From a checkpoint of a small transformer trained on Wikipedia: width 128, RMSNorm before each block.
Each number is 128 + 32 x the weight over its row's rms, rounded and kept within 0 to 255. Layers, rows and columns count from 0. Numbers have three digits each. The size before them is the row's rms in percent of the matrix's.

# layer 6 MLP down, 128x320, rms 0.103, rows 88-127, columns 160-319
097:169140125125136069149106141071133122141143092163194093096125156104170117107165128155138071103142163119128106189086176171120124140088167112128134095180202080123116121211136176175106161116116134076212156126157193134119158118162106150101183109094164147161110088164125097147094129108127124139128138189099052111100100162151111120106103157169113127124141132098209163093069122137138158069158117124131129153104153152136129155151072126125117078046135117128121127154155142034112102150193112
096:142131173058194102163151180151119119123071101151158128145060116137134145173103144169161123127158170115134199197091144094071199134125185139106108118172180152143171139148117155120097102137133140156078129129124177116082135151133133099104180104124170090161120170185113131120076156132124145099112095122166155144135107138122062164170104121140114132141212134112114099112134162212137106090190116123153102152171130090112111172135084084107075160107091147139159082135181148124153088155103108
099:137102092112159115142140173112036169129114144113141105162136087126134102180106155135094093124177112120164086158205074069107147140145100104130129131168179094157161110088177107086171077139097231155142114111145131176055120112076144144151093136093112130111150163076152163111164032166108126134142187060127119077111115086125115105161117150085135165160077140135198145101148116119137139126109096103151096084150140105089196136137153108147123129126158096066088143118128148095155111139154120
100:114178131160097126140126095136131121086124135133089114120146126116125148167131102130207123107114147136102079105153166115128108143150080077103165077141073146157178129150211135164112094124077141130166131142172125125149167171121138109092154092101036171136157141130152145130089151153124136108131106089142108147165171132077138089097107157119153194219126116111129140166116188125144132145137110165124189120137179146144187111145174163084098094131111155130128155104159138101172110107180099
096:143088154078056169116133168132155131095126138123127133081109085122134119131156150118183145062105125141110137121118222212111126112071178061149130117165141126099109204179064170118151093171085133125167178132213187135064089116105169121117193191117094164125174086136180139131171106082075130149119087108154135107089095131136139095127202137164094145151070129066109137129141130140108176144152106093154128127173155132073096139148097159142127080079156073152129105209114149145115116129104140
096:101125119127113121126143156132147165139083092135120108140188114093090156100137120068129106097147109137117101139135100152115087131136171078122120132137110070137106090140118101135128136115133111094174117121121145110118132089124127137199134127155056184109092082133193070089063113154156127116142101128153124080137075137112110066144145151090143184076223132186207123177129090151087215120104159103177113127126143116038163176167129124138164106127117126067107166144078134111164141140181102
097:110125131120142128173108051134145163134134128163115152150138148078124128193179143133109091140125150127150112132186133140180153098121126157072135117117121080119146092155091174107192159071115147148132087107160171178125163187153113195080136176132192143111128130100117146091172140196191066163097120148134092116109167160149156128163089172141135123168141122149149140159107147121116119084163117183121082184106159144085081113085141115119082175112124121089189182185140158098119111187160103
099:149159159073117115104141115081086146199142104094144107126067151162110115153174097114134123164114135114135125069137159117095113136118139133155145182147097171103081132145094087086150116094113099116118173078120069156110095125079117159126149137131067178177087107159149154144152122136141165135071101151110153157151112118145052104179146092158112083128178121116096153113108107114076018193156073218186175111097128106166098113113147164124091175115145104162162130107098150154122076108105143
096:117131120105096131130192121140151132135113121136081070144107115089139119160089152073159129170153112050144141166149096100217114143146098142172055139122139135145144109126130077142154170133127138101146120151135094114112115119113200157132122123081150112133114123141105098138127125174135158145072143169124136207140122104068137089100138085159153126134156111167089146103119180152119120071162130105100105094158163155151049101083065120152102089186175150125106146135166125154158087079154128
102:087105135169096157138119144183090142140152105168115124126114139198199160203158134214152132088161100168197130122109075115073138110141122181161112072089115133125109149134147191154138122126128122152112119157144126129146148156101131157149101076117137103191094114141144108159127123095101195105196175107074193094112129104156146088153182127090156047118102161133126164101154192062148110128147113116063136117180066102136136102143162128118174130108124141136136218148122092087129186120118109
094:128082140173137182148133152144089181093143126113090114148122086112160162092101088173109129136117148119159125164160142135065193086190130132121124142153144138143150121178114168144153139188163164064150144110144134143054120172161175149151173157113127086104132157137178166085154135102142121103109099121167146096089142110113113125103111092044113125136150143138127076116128099165158100143098144201206197067142147166084110179161195118170124156122140080104154173196145064117112131118125136
101:115107187128083132132063116102096134124178203091094110097155101113041170082143139068127177098140203164167062152163108119161086147131127085109103147157166145119126120120105106149145079157162089207112121094096129149069141104123081079124129094110113118145162075087086110125173076144087169152100117103117135177095128128159101140163100050145112162187124144152210114085119154126130122121117149127050128139144153075131130128111110124127104130107115124098084147128090130119108143189145185
093:117084164126168092096114071067112154136097112119169118129182128186140126087125169162158098105117168158118157118110162094093147141095104127147159147114132130090151086096141174208123067112166158145063185148226104126145098167061138093171094171136127069110133127136128179067188123131086170108148121112132135140073146116157087165166118161133047101078138178161142095109135105126174104132126123171154165150170152136126204149132093136090097154107159141121140209148176167097129155187120091
100:119182159112123089107133161140111122144119145124125114134129169144122084138137137085175130050164071128160142072149121099158125191118151131123153137096153132128088124113171097133106116077116154136127116092109158127140106131099137160148077190126157092183125076126092187130108123193153100139140139131163073064144176088106175139132140133156145096159121129082133099123108105050144123156127101153154188090132074119138132113069087152179069092131096157130156146071119130157200159128151128
114:142125115099080143125098103155066143169132078096167096135171109124103152149136115182124135121167115156093149108037167193092135128090110115146100153137146087179162139147126148116206140132139143109149076149147089123154089172113181196147153176127086097101154147149176118070064096113108181080142104136081106133106138175162133096107117133124128109159129105162128168133169187110102099115080162080115194152169112172170127134125102150178098145098124056136138148135075111081114149115168133
093:180119164103147159166144171093125125116101056090134104154114113128201038152159105111179150154129114076153172148196136134131152118127202127098119115117160164134078074136127151142153091140147124124183177114167125138147103113119095144174193118077161089102160183089132135135168116132170168141117099089101184139148115128116098136146132104144161173136104094133091187171174155152113179110109121113137124133135121145085120102162113098132162083125113113134164135127115117105085117204180124
091:120112135136102117142109155122117096071122160139095157081074173119085127159115132122127074150191056145091160122137197092140143174148166153138136132081134074176099192104137101096073121127120114130155055162099068105123138082157163151161149152171172124141101174113133145178103166182146101116078091175140127143125107143101204156091183095104071117117114136126134123074062083124120108100142171096096140074111075151132133106108145167107162160107160150182149158146090113111101128102112142
138:123115129127055155140124101192165101093110175168119116156174207058125125169119116145159063186109142124124104126141123159157173169128135130125155187084103103097149157103118140168103192128202081127111147088164099143159179064146151095115140112124134184092151170160147072144086134083190162088109109110143116134154124168118125159142114128175157080107187163135070132103163073112152157192132129082135131177103068083127149172122131152123156166129149148189124145099157133168142166172128165
091:106119126129015121164137194152131157114075148137179157113122141101175108123109176125108130108112168107134130135167128171110103067105126083106152133158149137127113166128089111051131142140157126149132134094162144142120117141141184122091117112113060190151154101115155119158110104154177101105206061096128092092112124107145125153109099093162128154165055148123123162149181138107151109128179089169072146125173100136116115137150130142136127177179057136150147126167127139101106107093107168
094:127155098108130111080119097126165170153126119147130133190066109190079137090135131075114116141131072168138113077112101178123128128122129094112111141156122108078125173107144084097131114128110126105208083153061131114129103120161099164142202110088070120114151121135110114101132123069130186115122128176093155157156110147117090116087120151119160125117109181160133102202131115152111139147142055078139138119155200196117145116140073163085069090125141112066185148081040128116148162114096159
106:067156083093104145160093196078102108094176082123112127191099145082147072147086124078159109087113140082145117144118107133104102094137128167138182149136115107153100085178168148097251107114190173116130164101138117057070123146168136094148154135123189131066150171155106152117103119168132099090106161136144097096123197065107098122107130140137116093090167127118112083199105176134107138127115130090160133132109172111137139143123035187133111130128112129099149147086100134202146135094131225
087:123141110035173173090173115149073156102116126066161126111114153092085197107174134143043148127164068106097160118165122087131085119126162123139104039143118072138178088126154167119171122132054090132131126171039151129153092184163155144120099117194155081139119165103131094171106111187171107133149096127077128146155102118160116131065157155174101185097104096136129130160137125101129094069121095092166143165059149189077127135135142116159151143058167108100135172103094150085120120107083139
133:141177140160091118101199175172095110144140100113127095127116123130108156151073154163181100112141084172101131103145078112132108089118170069115125133140130141112176196130099117108152131098107171098130115119099114145136090089130123142185137110126119109080179190133088085127125092130076114075174110109138096152198124149098125135174050201130127114212122118100139125085076094084137114103122106121148106132121110124111094175133070110114132175134154067138173112115168148138166152157106129
096:073151129159113144071152116062128156072121112201075081086102078167174169079189132119158099120158180165113152152085124135131141049137201159098085128156139149060165129140130124148159119183133173166077051115128089135116168131145113095138174119088065136091131122166068110114133156052107120101091211138159184144129140134078112103142189100140132139104153125164106071091116067153130172177123123139131138162105136194128181151086146134141134202110110115157115154154179134093091126057159122
095:110128132129127161126116076153127120063034132194138126109137080127113146115115063089176182137175135159101152147076163168116148177091152133154078066134075162104201067179099152118195125107145128154161084109128160077117090075137122124187050115089178130115159059127156127127119148122103143135096147155101134153125134141133094123137163167164113136095099153149109160173184115023121079144177129116163077167171147179083136159103128127132119119080134162082130117126154083092089123125139164
092:109163049113113156059087110119134115112156150146154133145087109105118146095102096150106142076123125126143191116115087105172152162108139106164188143161131125109150079130133066146161106111119176133162114187113156093062134043172089189059209053135122120148106159053217127161114114153087096133101183163072099127077114154096088131120146132165158106102064092151086127108130155077186140145157141128170112105118119137095128136132135122118116111160098119106114112168126144093165059145164147
112:079112122126084201056139123133137150139156188125076151139105113089168094103106088126158183151155174163162127144141077145090136118182151179146177118097071091111104210172104136112133126125153107109140151125149094142136142123150174090117135082096190121083139148156101148138084116168189110135140152093174096131138136113162143084136098144146154115156108166177161076166130149054139192126132135093137106159114184061215163096103131202155120174108105126118079075090120099095105114151111178
097:128116149141159132142115170097092120055078097103157118099128092156088126178140111103100141167156191118190117157113119121170130093171122127184159143132142107120141121114131038104175106088105124155087108105145105136046157125137146099142137114135101176096077150129182166214119153090114143170165183179171152118151099074139109123045106093152135111130161186119121114148129095115129132111154170062137113088153098136095136151126140176156109134155146133118075140131123186178120121134089140
094:110159060125120125183149080140146102104138155149170113175044088141068107129168188145114108077153134127086142117168113129156136093138111091122084146173081141146114155123132120140144140110140173127062147126178101175241105118102127159108139090125136078168129100174111125172150077161148126097111143105042126175137133124130125158121136125148134069144117107138122202144105071120073104123077119147099123105088135127108111122160146123149072151151087133181120162165121125153121113106159108
093:178130138147154115165107174098135130134182114122127155124122153147129107068156114178123057090114146109121104131145096162114107123172170099178124149163158121106188054085128100128090144107175157143125118158170165103161206074105141123142133130042182136135128122073171083171150125164109138093121134146146087117127191124167184121093090104134155104126142114117106069161164113158131160145135151111148062130083132132100148096135145145117106107116134142139102097101095118065148176066129091
103:152133100126134091112158152113138142112150147108119116139085090118174126118107185168194123162128140073125150111124117115130073160096152120174114135112061162131105058102097138112121130108059110101207146182082111167082090164118155127156112107159146144142128132161114203127055163153090128097165105165109134144139168145126170076115161107102146096128123130119159092104155167154107142088108172136142130128157054164125162114107102120172089083131124176186145149137148101171081073098143158
107:143127118126086071138090158110128117122129148181081126108121099173127154174146110135059131119097165228153126139153177086161173192133177136169136120155076185119173135124152121096148118049122098142145124100125121166126156168151088132036098111142108091183095164122111112086171158108093154134103152155144141127129059138089156149116100128173048121121118140175082144158081126156138164125160162160120119092134081121143098095096139186102144156143139137113199157178142148149083116208085174
095:144132175064143154170135111140131147146137063172160132119122113058126125127122126130077074098145104128109095135137176143099122142070138157107144145096086088130118036129123122137187117154143127107150111089156081118105120111085190112148096138111113147114118172154139128125147210037163092085096121093177150096089109131081115080101052149169168119117189158111128076206131132128084154102180105124180122128092102069162154136145090119113113186076157155158136115100099122123178150123119121
100:162153100108133150139059173077080175164135106115130098101149114163136181133100100130117167151111111124135082179084098088139086128173091096103087077105108141141164115144159129123133073073099148094125166138095121126140172128168143123134079079150105055156158106144157136147152099129136123113133109130152157125163129095118113161070162136118169129166106145136079129101159120130124154052111198077190116112179139117177058107179132106149156134185113168168106120111115161105076116126186151
094:092125097153189153083127096108117097141164132134132121115129126172160110172090173145164092191132160123116130152088129100139121138080133121141159125195154151131154141138176094056110107152089107094092099119108092045112150157132111089153136128141091148105115124166132171064139167100154111136112069153200120158172096096099098231117126109121121144154116050134141161102086125127152146104225115116134153123127103095136138125104103089125076122138136164097126109155191105063126133152168136
088:085159159086124092167183162164125130075130158156140119111126170189122137184122143140141132177129106099200130149129217156122094125153119089121081111129164159091092097178182074148153100147098168102166118141119155159142110061132085215179133165150146109126137090101105140142126154152197137153158153169160081130136157116076156102099105102135119123164124151082149151110101135162122207156153143127178109064167125125092066120170144083137024119122164168112134143136103145125149138082160126
093:173129144137139082158106070120102164122131120050080116133084187169147166132136178143166115137114153140141168175117099127085173066094147124162086156090115118171134111138136114187134152141088157211151148216131074107107144195139086124114160139123133156106156164137129126068099086097155074138098054156138142168119181127090143123130072116099104125140148167125096024140110209100098152126124112120078112114075123100160137069107087130110188177141141112108175135033110122094161130084079099
095:144151053124130105195086081064090144136106115122119111065121183126083113118113083163154118121158113075096157139097134116090118146109104124135099148058142142142133166092183165146177141139151119134097085111090142119127178123108171130157087138092085109106106117177133143142038200092181123135115172180113127113153143145140092136172090179114140143113137129126098125150149139104110125148126090153057154130176055156149137062148187119079094184133139116175130154120087123179119105131092061
099:152178155106133130165098129099132127159114110174110116121147134116119119083127113118200144175089126164113093084126130153116148094104133084130138123153102170116083167121158110118105143075099048147131138086120147144145166149132164130135080098100142070118128143145113134145165168145146150214104103142164090141181124113134081055119082079183106139162127126134152130115087140131144119122224163126106099141154170104152099144085162142098106083157086100106131111138098053083227099195136103
106:129129165127114165146105174168161108126161174106169103132123154151154074087152170177139166044127126139156089145111189115162093127081159133053099082186136163127153118149126141142131101099130191097127160116051101148137089128096100074128177103098101129184123096143161147074154097085141086155099132149106127126127165166157148123146154108078165169141076153167132127073167139135205149126187143090120110098117108121130115085143137151045129124138103136132118154125087171154085087063086119